Weights of a small GPT-style language model, trained from scratch on English Wikipedia: width 640.
Each number is 500 + 40 x the weight over the matrix's rms, rounded and kept within 0 to 999. Layers, rows and columns count from 0. Numbers have three digits each.

# layer 3 MLP gate, 1728x640, rms 0.0376, rows 160-268, columns 0-127
509528502480505513465524546521496480521545511538500484496562556554531534487509526539527470531538492535460526516457465490504457472527460518551504572535478532429526452507542543488440503531617462502493460458528516503479479478499557557483464578486467560484498493585588528465512490473484463434528491473515535449492519529548547438455456547448466478501517479521489508505488481522533539435558
471572508492501496545500460506531509507516548480490537530403513550575481499538564483537564515481515464485528459511550488487419587522487541499519535482418480459573510519517464490523548504541526510499520556448480465499414474482571526495487486545492529496512484496496506479494654479468575370504553508595544552482456504486409507479545497571511468505552449492496520527534498545540512482409
468527517530517571535464486509520576574517509449447440470530515539494458508440509475470459507464514516490505484502512465540491492515532516532498516480475457517564463525564513498486412522541546536460419534394514468521493475567530428422529536524456532469485492466450495500466526547551522517493498514492494508464539498438534432537480515521453496470527516499506518418480492509482502489519
536492468468541525548429570471507568456487522481565506416537448568534506484528495536565499398491486528547481513505584423582531474513533476513500503567506525550524505412535505500472543482498475449562593513571522520493470525506567519542509566385533547604451542546470510432496515499534512523521412496507550525462519570540464451481549475501521463544442531476506507531492539487439531495512
435480449428484547493444498556470538535530527460485459511476537514424434457511487546433581519521531499466535507523532436546596514594479489487465621498583419478526486427499559543461512523469522535450523506535488480486550497521515456474478502551512485526528470508496512424538479532553483514473452514468531512456524510587485402557479548550468514450448496558448521592461481558480531510457
480525445470502555440497494484471476480446516541547493512474509511461452530517450469482482467493489490487559459513504479533526497513470518428460616480503477538523460457460572564492444503504456533493474564495476441543499552477526478566494495535498557479517480462506540480498474521488476465480552545541570526465473520542520518531482478507536498529478541538544561569519525549539496513448
513506476556528499491538540465555572409566475587524500505480520531441467464526470508462462517554512470508528558455505555546516513567460550478446510471525484481527478553516594479404478551521525538507492493595487577516522506501488503538579502460501507518513496505503532468524393479492533522510494542559503457557498445547488520477527545516509476460492487492501507501470491516527531446476
522548582482506571580428534413458470447511483534466489469502520531487521552509512524464441509488530576504524525527444523502530465538512474491480439598460547499532498502557488528401467573526432482487480506484457513540421521448565537534519531534533550447495523480504534511486491479470540514549518543510497459487541508514500470430485544440487529532518510476542485529492511468482520447506
487560487528492506496442497562469519530565442577553523529486536487497512456517403483493537509458547533436483494448431560501580490516542530528493514515581562502527494547511572497463421512494415554496464475510529482484507479495501599460432541527498490533569428573491539449464568522501508460430546567410565518550511485494574532517462442533469478576467488498427520449541486516487571457474
549492520470540501491424580472568504476566469474474508516484548520563475456565517479451552505444466453499414499504562512491465520506474499481479518487488436507538473469496450523510440511534530508520470537487544529473514539517460451442472546442495496468508521486559488469540514463557491489570516433528484524524457524514519508435511506513471510536540520462558492440502520481451521473488
429486513453486552574494457506513489547450476488478529459546462534511476473524501528527484569588545511492518453451498540438484568514524510504523560492532553564552489539481522479434458468503487507433464514399400508546503489514561468506507434453522469556523517472459487455497524443489502452509500525456498468549545529577479443496515487617545523410543447543493484524506538478460543490484
469483467528467541469532513541510538485510454490526550509531460466497477454464504518497554471506548501489464479483465480498548495517470482521489474529548480486506506571526572541495497523571484490473429448509561435443450522520506498512495461477471482504515519530573554458482506515476521522479503411490564515506499505455581482575427515592515522568552480555489562561509538487506472538485
502525440493520520578438495484454496515492501489427551422541528457551511541443516426517560595415576636458488505463486488459520478462482504428503508525494493504435511537530504567498492469511467521509478520494545499502546389453494508460457528484523487514482528446428456484456574444447548482474470490442535450502485550502554423449441493522517513536456470481527492497479532486420555519565
477570503447500517546495535517494509530511480517492471459528476480555514438489572504597532533501561486433497531585456507573476564517474547597426519488447517530527460525508497530498483531476497506524541483502491492465483460477490487503481539463429500518522564459418486479590427466459567524476496547502460537522547505477448537505443461506449575539367479494474478425482459473508541520491
522482568546465471591526509534476618531542450448509462523445483498530518417556502549541463553536504593454536533570522477508526565452456528477537551515532462433479448552473448581458518491434519496542564454529526481488444489510512528456481465496511567508471548510443487471570480512460487508532466484557465510499531498525584516567539558435516452507507463476515520477493533498383464504541
540505560478558488475477493473536467564510501461475547473459504581490537438499435500516471553491525519522487540492429527499478541448462521533458529452463468553536411495524466588527453535573482564541472438404506464511539518494532482487502516477511514487453526456527514453578408486425420451528464525564478487451544574409505510477510493501500456545523511509569490476509541435500509518525
501506444490522554498450573521541461471490476491444572540513477486468509418507514570416483517502479492476489513579489505561459499527497432523472515466536501473505527596473571486492498490483566459523459537505465530491465569502490450539555557475447547545537509604498529563555459566438571458489469479504479635448534506505440539522487615440448478525479520522442533472520497545486443532550
562480581474554524521542461513499437492501432527463549529472436501449556495496504482498488507508491539478524517503500514493507464445493504508461444486553482467525539446503500531482474471470514470514474548450476459561479438454519500473488510514567444429473537476547475517515441532547490501593470507527517445407495509499573481476528469541476472483523514475533503504486473505510481466420
501486531531516479492553569431485532481508511472471422493517475492482478510521468519571436496529514534471482517488427534474502556527523480521474537464490513537490414480523481490487484528548518476506572488424526471479509473550542496466461542536467544555505563471546525505502496494483483490546435541533497554535519511548490484490483555453459459472481555591540488526481531471467488544543
529547453519470524514497518575495503496415510514481540435507479467472486510469529495451536512495468524480599518533462556465490473482470554491480472524546560491507504495534507455427507531538504474486493481496490516489528506515544491539459495440449533463479517439469554488490573521564482495429525445511583529546458502435483473427424513488479472544562443466442439426484555422527580527460
489521560524537522436516533502526532504453588533473483460559533559542519492501515519522508444497434481538449517500481452459518585520494499523498549505495435517541488572456458547544470527487501545534509480472539452486463460511539518490523497479483413455447483468450478500546546503444516567485506489570466480490553518508483555550473530485532468545493516546560443463505477495522404522568
547509533416458481487546475596484460518513443481518458527480482500518489557514535495475484468475519434516504509478568536487470476514482439475528511504544466532467488482558506457482475554544493473530496450493490481490487485470524533515481493488515511488521521511459515518484484554534509529459453515506519527494580458437447480464565494508470493558465489447551522551539518499502469473519
553533484539498507474490514503620533478433447501564514541526439492532533500438462517470545446442493375506500415458545494524487501503468514515482523477515461499548481571515461521532491462550533491490506522547494482486538570478497517521475507499464545500564559570465482525539532514526513454516539465471538538498500536472513506466543519503553493516447535580472544528509485532443468578516
529492564450543417500495477538546477567514561467440437515458512478484496519566547461504453484468432531477542461515537460490484532487459500436572528494472523449469576561540494502481460454470490500490545486535516588489510470432535522487532472545486476451463435516455524481550520540527475466485474455516565544513518533458533451524513515435429452465518516424496507518536477492475514440562
500466467513471519541544524518515535429563518475487483508543487487545462470416526515593486514472492539462529499528496551503456474467475524512544546517462586520503440553554457531531471493477470559433541504467490496470526499520542479463447502484467467466513495505468501527556510463505451546499561529471431518484467483523491491474512467486484381550473494492491509491543502499511546589473
547522464485520578556454508438484518401484471560457469486530504518595483413471563463516522455514471504480558527466539518436525482584485501424489445509575508480453523562395537552507445520480501554465569522537540464462547485527548481537523480508484429512471477429533517525543562455510475510449479446525487501564452511478479525454402472516543482542525456506457505499501503488437522580512
461462518537485484453410450510542506519460579497484472545609460513481492388462539481482495543503548539540468501535485483522556542492465487605475554555466523395534505493470568458383512442518411498509503524461533478479497454576423455494544421529504544477572582584456501466538497461454502517447566558466461495479552540456541510465529410398493420435562558526471482495478538479434539479548
528447465533445473540481540497470533481493548450578498472546488486425501462488525551442509544547513509471540541500486424595514482569509503570588565495464472560501494515443479471496538414469509477484524558518525528479466462554439544518498502510452493538540472530530522542495447500453555529489484522516498569518572504482511487456533511469500565476454445455500508516514465532523516523459
516444533477512501498441532511544467503486508519475526535494537532542512508477479612537524555479415422543486522556492541530468500543507457472514594520500520502487448489500538511549500466457547439467507435491433506458530449486498522485429489477437481532473471592460506505586471518466489425528477547474469542515565496504520563510520561469416532508491529506481475481497515454531476485483
497516529532536548478472529467517515535511393572532505500533584522512477537517417548529492514525497548471471543536500473548538481488472553467496498473452536548554459537477456545468389461580510533376534474475554492491519495594518550449487528496448535423520552540488521483563398479553446486566504531520524519512522556498528464494527537405453443435521553469511498491467510498413447437527
522504518600460476474455516535608531543616574442507445522557521551501540546462510621503509484554537546534439536484546484493525484533499502548466501540423508504564368490479452477442512504542473508450549493486477596464590501525452471400544510516496500488469509497504544471543450458524593462440580514527463464491574491465448511516531501504488489470423471498499375460513555453451467451441
504482530499463537511502554527514491504488478509456558470496421547507504536505479514509502532609528494538519500458452496545490471550531512548475544534486513465500499543506539470505406453491460490502493516466484562477527550497493576510534535490470482501493538473568467518528523445480516499509500576427467455515478491504439528511509520496457431498525522532535518472503486498458528482551
471540475525493494537559518531498547489540525485564442389503609493536495531478468521521522538515572505493443478466495484554425521503487501621478544503459541476515397444507450527540425422460443576562519508448513522503496479540498535457474507489509490496483519479463451462613532505508494502515536490400569524488586497475510494510497541527463476531445527460476518530542581475458533504554
501508474541555544518487513517450521570522403521463446495544495515471386468527483494475506467479505551494473457464523483540523543501477480442503549499517560433531510471553515574538469513493503514492520437486537496508429565466489535551530477417526442498523482509578562475508569472493460521455524501492509536468481514468557490539511525440460388518490484479526497486487479432492476567554
493469542488557478501444488490566466474474529463395559505551450524511416556523460478399498479421438522521440465499520479490495502464470448473520491471456551525612457479556499546548476530552452463482488440519444479472523509489471489498529513453506544510428504432449562457453509532484508460496481446523475515418544547450492495478532478495488472565478511465499500476473593512447462487498
563511453506487488509523535546543533440508448538488480491471528488532426465513540462425518503407459524474601454523538495443493523510469490497508456456475454531524462501502524571554472502499494542461495519577478419541438452514505506499536490494457488531503533468492527465531536435553527487518503520523506454520441522470468550543486471549513492509504557453543507460504506478453504616498
485490521478550486516533508547510454503476474480506523522531513547497457496489456447482521475493427518452467554445546563389458490538479492509525464493461522552466539502485458517522514558507448490487470512474465512518520478481559527485550473511563454474489551466519474494425533536513546485525510464537547563475499503484550540410507471560534507543510548539482500447523577557534594555447
484474576554531532504507526461484524462514490522451494498495445501520504479495485507445467511440514528463598434550396507507485544459441480483511520434520537464447513514547551561520468502485482478528508455516519481497524535484563483527579502594522505513506531477525481525539434463465454464505481559507515506464498399481454487479500504469474505479444492575567545558558509513531516518485
502550444528505601487435483554554408508424526513410490478494555462507438439508480520514498481400526458501464559508508464432464535456532468538500487533542521444523508533515509532488473444575472501467517446502536519481493492449486497478467531495514447528541539510490540465514531542538517524438487483477517467478509517446547521510444489517461473596509442540461470486477577539508510508514
464554511526507508523462479554525484575423496497514484446508508515431553474472498558569470487469523531481533557557464495512506515476435440511516500557501567461537481496446492575480455501501522598448522434527550510487487437535439484421462431523538530523520455478494542462496525486450479457491541614425532502539513530477510575512447449519404442510523442518467508491523505437528494530462
485551523492503516417479469513490436515442491485504544483537526515439495531542528446494493508529538493480461457495523506460537541441443451486514510472513477540525462517520500570503455539503498509503492460509500444526507483541547565551526518499529504556581567463494458569480553503483479534491492459500509513453504467462498495511421486489527460439455529515488556508493540432442537518555
514432496498465485527513456528540507517520533511508523467513554543497524541501455534529524578491495503543444459520478426486517535504421541497571477523462442532482439438531472480398456554535524451471559520502519487528445557445477545517515477494539507428517525451560496493532494435538492536471446446520590506495443560530475472498507532518429492530503490513476561453524487538536505460421
548441501420555549485454537447556502504538479501520455481513459535508527483578487450515585480579479488482509436550523420509500523561520516530554570542536444501579509571520499426519453498532454538445564489491460591461451437506551569545452489419540533464528571518523416496532520476489463566463399482576483470461580457508438473496520517513451494486450592490449489476552583490515566535416
528529544493491479360532570524527557435492489453525489547521481536461542445481435508460457510492493488478525500492554481526508528427513501483435511503508463523536510444491556440488448526498478545575500490477474445488464446468498539562490491490484494462544515480472511520488519494524453529468510571552537570512552538483461504490520504500452503470454542502565530504565540508513530497500
442480468446503517485473557486492519435508498442515523486448531536464503528515533518480507498494448420485507455588487536500489500501522541527536571547490505486536484470501541493469511455524530511516528468512553599489496438551439513517518463539476532501500518503522488477506527551505480473479488510460530551541542515493553471564467519546470567552516461563513493464475432531488498470489
505537556528476519547569529518478524558484523498541521407489537507549493433461524491566541493472522494480515510485479491456504583556526479508537548510520534462529565521503522524521527452537502514473521456437527551475448545467511472458518462522466515489482516513473507481520509509470488529503481466494518525524509480453476537454461534478527471540557522468487507488554538490464452470508
479528462485505476483492498515552469503425491509490513510455515406492501472487485473553415474531527500479478468495517494485496489435480532510478547522519493458387509517515556407425544453516500567558538496542511549479504582430500554457493478443502452464526433498469517498521511510511507433463519469428543582499436477546473474542435436456539432546583540511471510567532414529538538492534
458493546528474533491557498558502518539507552529456517520526469497506538469478524586549482524526467552491479458477545489541493547490544561502575539508488452478504463473529503464507505458477524480473545505498571489460454445473430480532521452513485547502504539512524511487475560471517504423584533427522472481539517474496441459517549545522526464523543475518526563504484503511494463508538
610506478391546527530477428476492506603458541525528514525526458504493543471459478559452433493491525573471514461491469505522505574509544523499641545477471508499533453538520474495518446495478434496522465421478484493497463486557532557505571403460529543533476489480424476451520573473607431483492488572501496502466487474573468502450546495534481462540510525432530514564513517503515499498461
496494472521478506602546494484430478475492502492522498455536454444473501485434603537475499460417463445474514486487485472519447488480577495549546525532476516506552516562501516503501533408546523501487475501498555497487473525501494508480528459506482555489522508525479512452496513470532530528567535499497493484455545468472536475532479481517529440412523454484439488531449432477429545452464
468469468517542500523484513495470524513522461487559426501569554542530451415447461536589497524492557487520502506489509472585458448514523503534558484546462512462528415514446481476421520485571456550482512553529550519513479515577476473544405539513527533496480472565502505454522608559545459509443567500487524485454502503461482477507567468529489431533518478497467451490523533503469490507484
428478502485501507479577487567517509437572538544518623445520476474503465506459479489520516472458602478509532559540483453534547506467460498584460507566531533459499493505606496505473476489456451467538506448466483504553477530496483589455546496383502447477499483484511446484554483464557521467476533476512471535535493529481450468464450474523554465521496512456442530412555583462455567529548
535456560527508568467500514510499545463571420536491525489436521501540470496539400450513455487529446540512492445549450486551501518508478489471523465576524501509503479579515472463509474519445490502531514481492502414500508475492534513492459565370519469455470463486456502516533533473568495466587472552558468521476530498480466477530524429476396494477462480466481539434500556455485529479481
530468457472483541460512519547546552512543467465500524475458514425463496567451500493448579514457476426527565466464452490545494518505479477528494517452524501532478498549516529523503451491490446443492535472446460490513505446519526492455417489499531403548473602480469506424527452510530541485520465519455531499525497496440427498530481514504451548531514503488516563513520476495568497478529
524483531560436551486597532491500535429525490461566537406477524464531479422560387460575523468475535500448481512538516534514515499523442467470457434464587493505426490477479499523437515518494520437482535473560475463494469510550463529533482525452442491501540502489512484494579470512508487468461463527493504529506499523508554545490558440560518525465450527504428488538527450464518525535493
518450501473542459491488540458553481513457478460508518556536484445509460516527515535553488508495459502510487441536454450555511585413478494512535495491515526457490459546536480460610502522439484478454492485440491517516485520510502423453523477491518450515481456526443488497554552442509493522486426513469487477457536463489537515496502514496482519517523524506450510485576525438530546491518
573506489541467439546564505568534541554538460481576433416470495504514493512523403507477540580509483477522489522516434469527539568519524604478482531538547485522601516526422466423469440503463541481517537463453413526483536513504494502479564507500472468507564511523485520551502487506522503501542535580544483559458532428463499474467480501466521463457515540458433434469536506520487515505480
568488461429492457470486555457592490448454476491566482463470488559483481533546530487460487541443520517476495509544438421509502517483496519534474532430462462519475450521428485491511518500523499512424508458531521525477476547521443503422537506512514546536483486434500459535535509487539477519495543501501439401541602489498448501507533549508517501438513475459463451513539470486450481565552
516513492447437463519510478547559523532512547456569449470526509495523466498506524479514482510499456486512502524521437451472538533533505511467523485448509523491520482528526482539456523566509500516509498460504546525528541447488450570467484529511495532416548569517442480489473559483497493518505534412459496466562505495437531476486506564540475515531420545478438560505495597461466484520501
500470502514486507541512493478490479454503477502492499472494512475482425456507484487541472465473503497503544545506553473526534554511493416509431490450523475497490466527512525482520496496511534415552511467454474513528491533465506597512444501542539499499543464518465536490468496440498478534483488576523506500497487510491601519516447486446459484473507542497429508480489487447495507509535
391497455440500484494442459454425483519401587481509466512517543498491584431445569504505476446519522544532532436488462493573496447495532500454494557567540477433519538526495498498533529464551472517461507460450558514480525489532565442480571441495552491501516491553489511566558539527497559468484548532529521483555536493438498464433418474549497463451530475487500456554592579505462521508495
493441485442485501503490495461555527464555504482505456555561514505499539466480411488522374560507507587497539467529461543466482514574508530501526502504438477501508480527471496438421425463547490541503441559533486555456488568555487559434539537502494447459486480530444533490495555483530463481505461446463526435621515507452458527390464424439443492487416547498470544507505560541500445445537
485506515444477543448527483517424501497521481474498459463520489559636442528518498490518442511492534482449516498497563516471447521571495502504503502440440504448490484473530486540482501482537453533559533520514506513519516479505501446487445530535476529503524514429527529489529509467482435487569520502530475525449475530532542443481585517505539515470494607434469449575465476527484517432490
511509490461503510451518460520521470589505517502482495495494435532576520510506485528525449502390504505459479528505477460512487495495452483504506468487466551458478424489529513531481546512408481452521553452425511519528462508453578526471510499602498491487485522513521490467470508455443462535534433464488489498498528484506477618535504492488467530507515501432539501483567538517488474469493
488436487522476464484486503482458479432479498540512493470499484511501491514493466509508506490464574554511542563465483426506503483460505493526491554487560495496433513506554502552553499563570417454535495418499494536511518504526444466455546474523493525495526542427458539439502480524543481476515558532470476498475513515489598507517481490500572474453584549448508511475504451474491524573551
447460499443517526477523548526498589435505511497584562507529538578475485455521541495500451531504487514508490551514479527489453443524488509570501501508482469486541493441517570485465491440418442467516522551477501522518512435505472456514445481449441486547558454443501492459503515509543536490484546480510462453577586544415541489525502403500425558532469470479475487517557506477501523560556
477507512508516509502502502434509583539482531452476515451537567568630475559598451498498539466549547547505472561505484477522467587554509489552537520559403488474520534496520487452544461437470391501509497446540488522486538612532451428536543551430480503516499560471513476571589506459447478504508472523473507494543548619514513483473466509491473461463505532553461511427500521536510476497516
443468515505481507451511522541540588509618500513520535501519497472522487529538429415549480470523505572529521554610490472497448545508560495453452542493483469486424481491480484451481483439465515495552516448529501468459475463482503573544471572528435431449555524522485484483528507516445478439522487474509501542411450506521434453547504496467444465475494460474455501488558496526522562547521
477521466441480544492513533498514447444441498524530508569528522503530479478476533486483492443518474455450460419538540535474508542467515474497455537559458472511433491555454484525539507509448516494498518509478478430421512603476439430513491489517495497546481536486447494539502459617559445468429453464598511503502420415452506529526558519471473459543514547566499528519549486524544447478574
531476445513441565448447487511454497510540473485524505510544438435518501497467515477530558473526517518518448525473477463514498491553507481558434477473503499475530430476509541510459498439480468490521556523469441486485557531539482481545450473501498516498506466534459501446506476473529564481458539458419506550455546435488518597466518428511530426509496503527558511492434498552500492535491
498510472435496541536553522464441517518510451493484451581606488536510522431471535518497473496518588520481502514508511461544534506451527535529507618578511528442543538552524524431459487544455446617465477537425505470415404457514433540483553446550446504523528477537544509417459540488472520471473514494453505509518569442446543590479531453559474499539562494473451475478551506514457550554486
452546499515480558437560526464418498513490473484580468507461589458485515472484501474540523498556502489480492483469512524508538496552487517424465529557614544502486543447546531501463493500520470572482513505493479550459416480528499474543478527510462483452464545526481548526518587506522503524433454506525530553574527513495592473521527507471478485584465498546404472502505536449572524599514
514556515430542484486435514501507452489470560531446501504483455464498474512493510457471543494512477500520403508434501453493513523517494501515525512473464405436516512540533496531507507489505453555446507466498460502501498541489472553458500426512505520551484528491484514540532569534510586441511520473530556579442515426534501484497577456462473518498508525504516459540467527485470497481533
549530479471512554507483572467539509490542452549506488444524499521517509460516464488525446502435527482332471492519531456521456474506496474462514465484503529513489473501484565535450527532486499531564549517433549466520509560499541517479477493459511423472530555554506609449528483540518523470492492500496499540518572463464465542488528532442442466485513452517511537495467441497548503539490
517517476467474477494581505468450470520469428421532472503482516480571510502518496496491463483467533500448504528595476446522396507454478511493523549513498494455486499583520516486499492484512511570503455517463522483495488551512530550466502550497492499491508521484509536588546576570518506476477474522468527640540466403509532476520584510371497505483461650488453535514520477523449489516510
462531472509418462468460487499524517531483503424540567512454514468417474451544478493537530475520501547536526558522525479491530508491509514487508497536429496402525530536499519563535456500540557500528520495415570567465552460533471508475630447510464539439549548517541478487473433558471536470487501503501500514506559519475541488452516521490519497526476494493600504494508544500499471526541
499532488485510486476489532533512459478560547544482538476471514473476544494445471494477458497471480505522446507512514469584497506524494502490441530456520494480552504484548544535503461457530429527506523430550446464520493507464503546498485523420537483506464529523438512486578501508464507501480541447487483500515437539482413561533557502512474447458508486475550482469507513522431535483496
501497589453582464473512501412496496464487522535471539505494477506559467570488542481549467462459472507415546522454482470547492510476458493476463500506510449501547526499568476567511530471507471547492497504486486503513467525448550507506446522487517439489500487511503477520454494428520460461504458526567531450461469544520519467521523504539531512497484450478468538463510518511543550523455
535515544531467451538462541561457543459521517420492553567559452516545460550543531482466484442541526528487495465468454445548537543493498503563461562490479559521458497514546479533557536485543459416562542480466613516466379464433487497502468474423516512446511385592563510502533561504468453548472560537503493548513545560537560537479509466498500487551452493500530421499538464421493528496515
530541517542495485587503574443618563578536445487494512475551521525494505473513487485502469542500449531522517478514499464488532488529510447460511476409450518547468461444540469556396515464522522496574513496518474561472534514551461539548467548489445505532578558478436534471582508468552491464524465507535528546490554515374462545416533530488511469517394530485515480545536563512499517532540
534471482562570570477464520463459422519542549532494505449522557466480562568463508491455544488454530415488549598474545505452468491534501483543526461530528462463465470520522508542516539542507484522552412441480579454488447534551542522466508428502512509537467446496571505510541541450512410487444498437500578482494552557428525562557480561395462438464587588505457510484488455527496465468482
457517522561475527504526535527481485506478477519476478491490447550478461467485509455480506533499531513530525503497522540485446505457511496451512474482482509466451510517548500572563467532460417447493515483455516437494438504465535447499582444487531528504451516470462510509532513465528500450512571486493462482542550552469474443491536490441523533484481536483493499524506523484517487569574
473471530515580540470514523445441463478436392500519512535498444475538458569495513379583537509515575555518497528532509541475419544531493523424481505578527566482514445450494558537510466487499495542484559471472500452495480539503545523554527532449462520522530480555469570504531545515448441412536461549528508563556468525566521491508522456467522458420535524502512572521441471508531514548433
462512389498451502545497534530471525551521496494443507470494576466507538433539514471460481478537541479538440516517534460479431555517563580451468589482489469485461579513532442323436480518432494497505486488476510565501469526494488446532517493477508568465451514498617510547486523577514494474484493482490516505567553482418520501517475482444452489565547502462418492548431569446532474465567
563559529497438591524565465515507510526544509497489535443498471525530491442579484425478545506562517477471570470481409506528577534488565424454520475546488427547594550522498511507511488522558562440528555444517445494483502489559490476476590548479466471537530541562465526453508446516475594493410566525443494448539532529474460498469441560526457484386507613484529509556539552476513502519491
544497523526528454556550486536560526524505489464473533470500490505606495495503527468476477546464518505337518503523471545508451492491557495516585480500472496497533462554511543501538438486431518482483514555479498487457529513491518498447534560494520469486522533535465400459502484539503411493512458466569518471493527450456478535488488560506370501555498509506459549449510471489515483497513
526510464477497498463518462572542498501543462465575486486475488519516540545507522516550453493562508529465524472496466514519463496515504500521510505514505461511436456567457483427473471539556467534498542472432544609462514512510443508471468519448496503548509517560481468401475487508495467525488442446491490490492515439518530406477566451501494490547504558381559462519559469517479517574445
413461476420473490428431493537487432539468489561454535442517500487463534502465434465524488432508420473523488479481472495495519519428520482535522562527463478451504497514511461579502512520502475545560472398420494528511515549472516529499493495386511573462528519484525484495502545577521517477445541487474500571512550462425537493465481539465523487530490460488521524504471507492479527565508
442566519461538498501482499494541566522502588506433562517452434507506538525486429478535544521470486510411491511522554495478417551569460516535458491523463464414469430482510466535497516485536547578580570459499469517548474501437516555491513449568516508552447550529504539503487488509512508541527528477508507542470504510472476540503461477522514496565536454489513533521491563533486470467490
506517495470448528497461507514565523522542521467620472551515556442509620483525512496492464464471544518480482520531554486547529511433492531494528441504519565522480488496521510533567503455448497462471506486604502516493551486488511524490457523522528454557490574488504478571568545444544458512500515488566450475524592472464436490531563473461486450511509510510506505453476466554506502511485
448515476494532557494485469457467466490535533489550483493477534471443482494531465512526552520503508448497492502544578484530469501589405485541549605402529477505483529422476513496477463430541430567503556487547525513493400432481514503510524520519506524508505463649513486497496493443498510467480491482531532545535533485428585465594503514524489505513467543494525516495516536505484444464506
584503482613555581523412539443613502548568405561490544504462515429469464480527580527599490529452465482460503445452435462536571510488408583504465548457442483462495525488557446520522432516536468523482544527440565522470481479515447474496487471472537454464406506465428543475572454509522492481435528478566550440477505546501486507462504441452488462498580507449523561487540522491463504576459
433496390448468454526529491521524523512500497494490508488453501445407451447506526507474526512558521512489488604522531411534503538599442461479557592452448457484440500550453521550558447420543510451524539444492525509475523454538428499471478468553455416561512580507491476550538441563565549405459486444469470512565504466449462496513454572519410498468550476469520541573469514510538459549542
412490496558537459487491487466549508493456445505532463510449492431549452492495462516511517574517482465468558484518432475461525562493489546568512474453458489501523465464472523475544464529513480468446484572489505511484471442505459475465596432508503532560491524527523498461516501432495494484523534477495466537530486469502499531462452460488515497501549462485492433531536527530485542464519
504486508443462489495551541496456496481469456482562493516491513525504532490488448497560518486569567522536475506506471492551538524472517528550450480436437582524557563480591515501538543545541496505501518504463506530453538431482524505508528402476451516511545500528562483492497562535505507522513560507455521494440484531471530560546565469478494548555540451592488516486465557458532455488518
511476425550483545466432481554560459548536558507505549447566498560605530478470472491525461456449445474498465449471553514493410506578501511499538515538453482520455494597452517479554546500502500447462504508537510553509542518509529564483491571474509446507503545587497465498516484481553493505434477451622489502529459463486512408446545486496494474500471504471469546537472548480526498532579
458425506538510517503557493512545491482542466533491556574544522510529449498496456480572473529427379504533498544476554483463521495550495453501574460535488555558501524525476509440477495536435498472504494537507458519495467501554506474536521560530496499423466517503549527544536550454480482503521497478519460437544475545399557542450474481539504444541622507488467479414539538499449546506521
496522490490443476475490417461494538470479504488547448446428495490445467458456417519544421517491566596535536528513408544467456614532534449534509475479467463447515526565512519515535427523494433563469538495464520534505461483483477440449493491554561480512462518454519511474541470569541527490458481474484531512508499560412471435438523411508476539442527475534486449545482570489500495460565
403510497541409525489521595554571530528525525450467536460526515437542479440553455497533540476500461450505421537523529520546491501477518505502511517525474549463528500507487502449461484517484494495473541501428491539538524484499540401469544522492528526500552469519482465402494542510530486521471583426413480453534512541507484440497475560446490448527475454484549482483503369489463510539535
464493511507438410413505465496426512434463516502561509485438524377506499503485553547523510536513481418494540430502454526474503493515481586453500523472470563470505480445536493477527503419415482511522511522497516492489471539572520450414542509539517523464506531440517486485553544513486521477500582403506515504518515547521480447556546517488460523537556476485466491505507445470475535495550
474449461513425487489418523597516474480424512558448548487477476390507514463505562563489495504513472492458529474524467486419443547508562562469588469531498472454454480521422513494390537441549562489478573505520505482463484511429479445525544535547513451523412543540480474488507533530534573470462525400427486505537453480409473535463455521488499501525568454478498460534550465487488442423537
470398489524523523495453511462514492471516461513553557507561505544456512524522517485470527489498495486528483383432474454436531538507425459548461546444541411466465512510416519480480480491544492499425498546527442460580476507471482390538499580531573496488502438589437541442457474504429496541544615520510452500460443515385484513526452387515594495444583486490497491474512491550478606520541
460448506518451512482476484546523530535552492476488512542507498508456506530504503517547538483512525469501532514539491501514484471527516504519560473545514571511496572469486562550428493433511437445459502458483497541513514435547482473452470589517477511471519506509505512542496482456508441438489520548492504501550515458483531478495525451480497475461609512569563538474500562454498496492514
439492447516540497458525512520512500580564528487540500500527518474519523538520471446564521515397545518490419519429503468437494547571532520519562511516419591382461491487490474518508505454512428489519472524444519523472555440557532523516527517488517555396520555523443501464537559567495557439443569462548507473513512474447514472531553552526513539586472385497523498456477523504494490500588
567508512538455524495538488522513489496486414455530474515543499541499522518486406486510462520519535494503522598487480481527542470510462536499518470474511505547435522504551482485582488482484562541495504523577552492482490540539442456533495524553496474469535479499479498510525468447481426534506501503418467526566490536476484498418544517487478469473458545476521542544517471485501518472526
480455490445517483538473465489531496522436524438432414515573497507490545437481486533535488538530507546499412525493504473455504552503556548541500521511484450488571469521452505549483516472569581465508489472447501469465496476548467457454474516538460589526566509569530505491549484450479396506491563459453542487503515525568475509444504521469530483552479484455551458441524564456496467501524
438579521484493460504471511513537538469478496461504546543486520487560450528549530473471546503429502484476473497444576464496466535499501550576506476501539493523503490518540564410533447487540479507517500528510448512490482470453464513510513468512467435503447535493453468551626509504472461422529480383504447549496472508409510518474491510483487522464431572536506493484522438458513559512486
454493426526506552492511522506510471469540447476506525467508529452508506457482568538531560486471464524506504536465506533559458530570454459494538534538557472454476439574527533506455457485526477464472578523500511434479443597511572468490513503520491412540439525548503493457572500555530488453446496432485496474578501528483556499478508511479504425520520443551480502587528488455496482570478
446531432509536477495460523479465487486526454521515563539457533477477543510544513423480451472523501502532573444477438408422547411530471498491508529434560477419492507525463472493427515431489502555599534492516528575503477525499498572530458540477543474487436478492440536613501572514519486470498526489514520514454542551503539515529429494420456444569457472527485512550526502436473578580523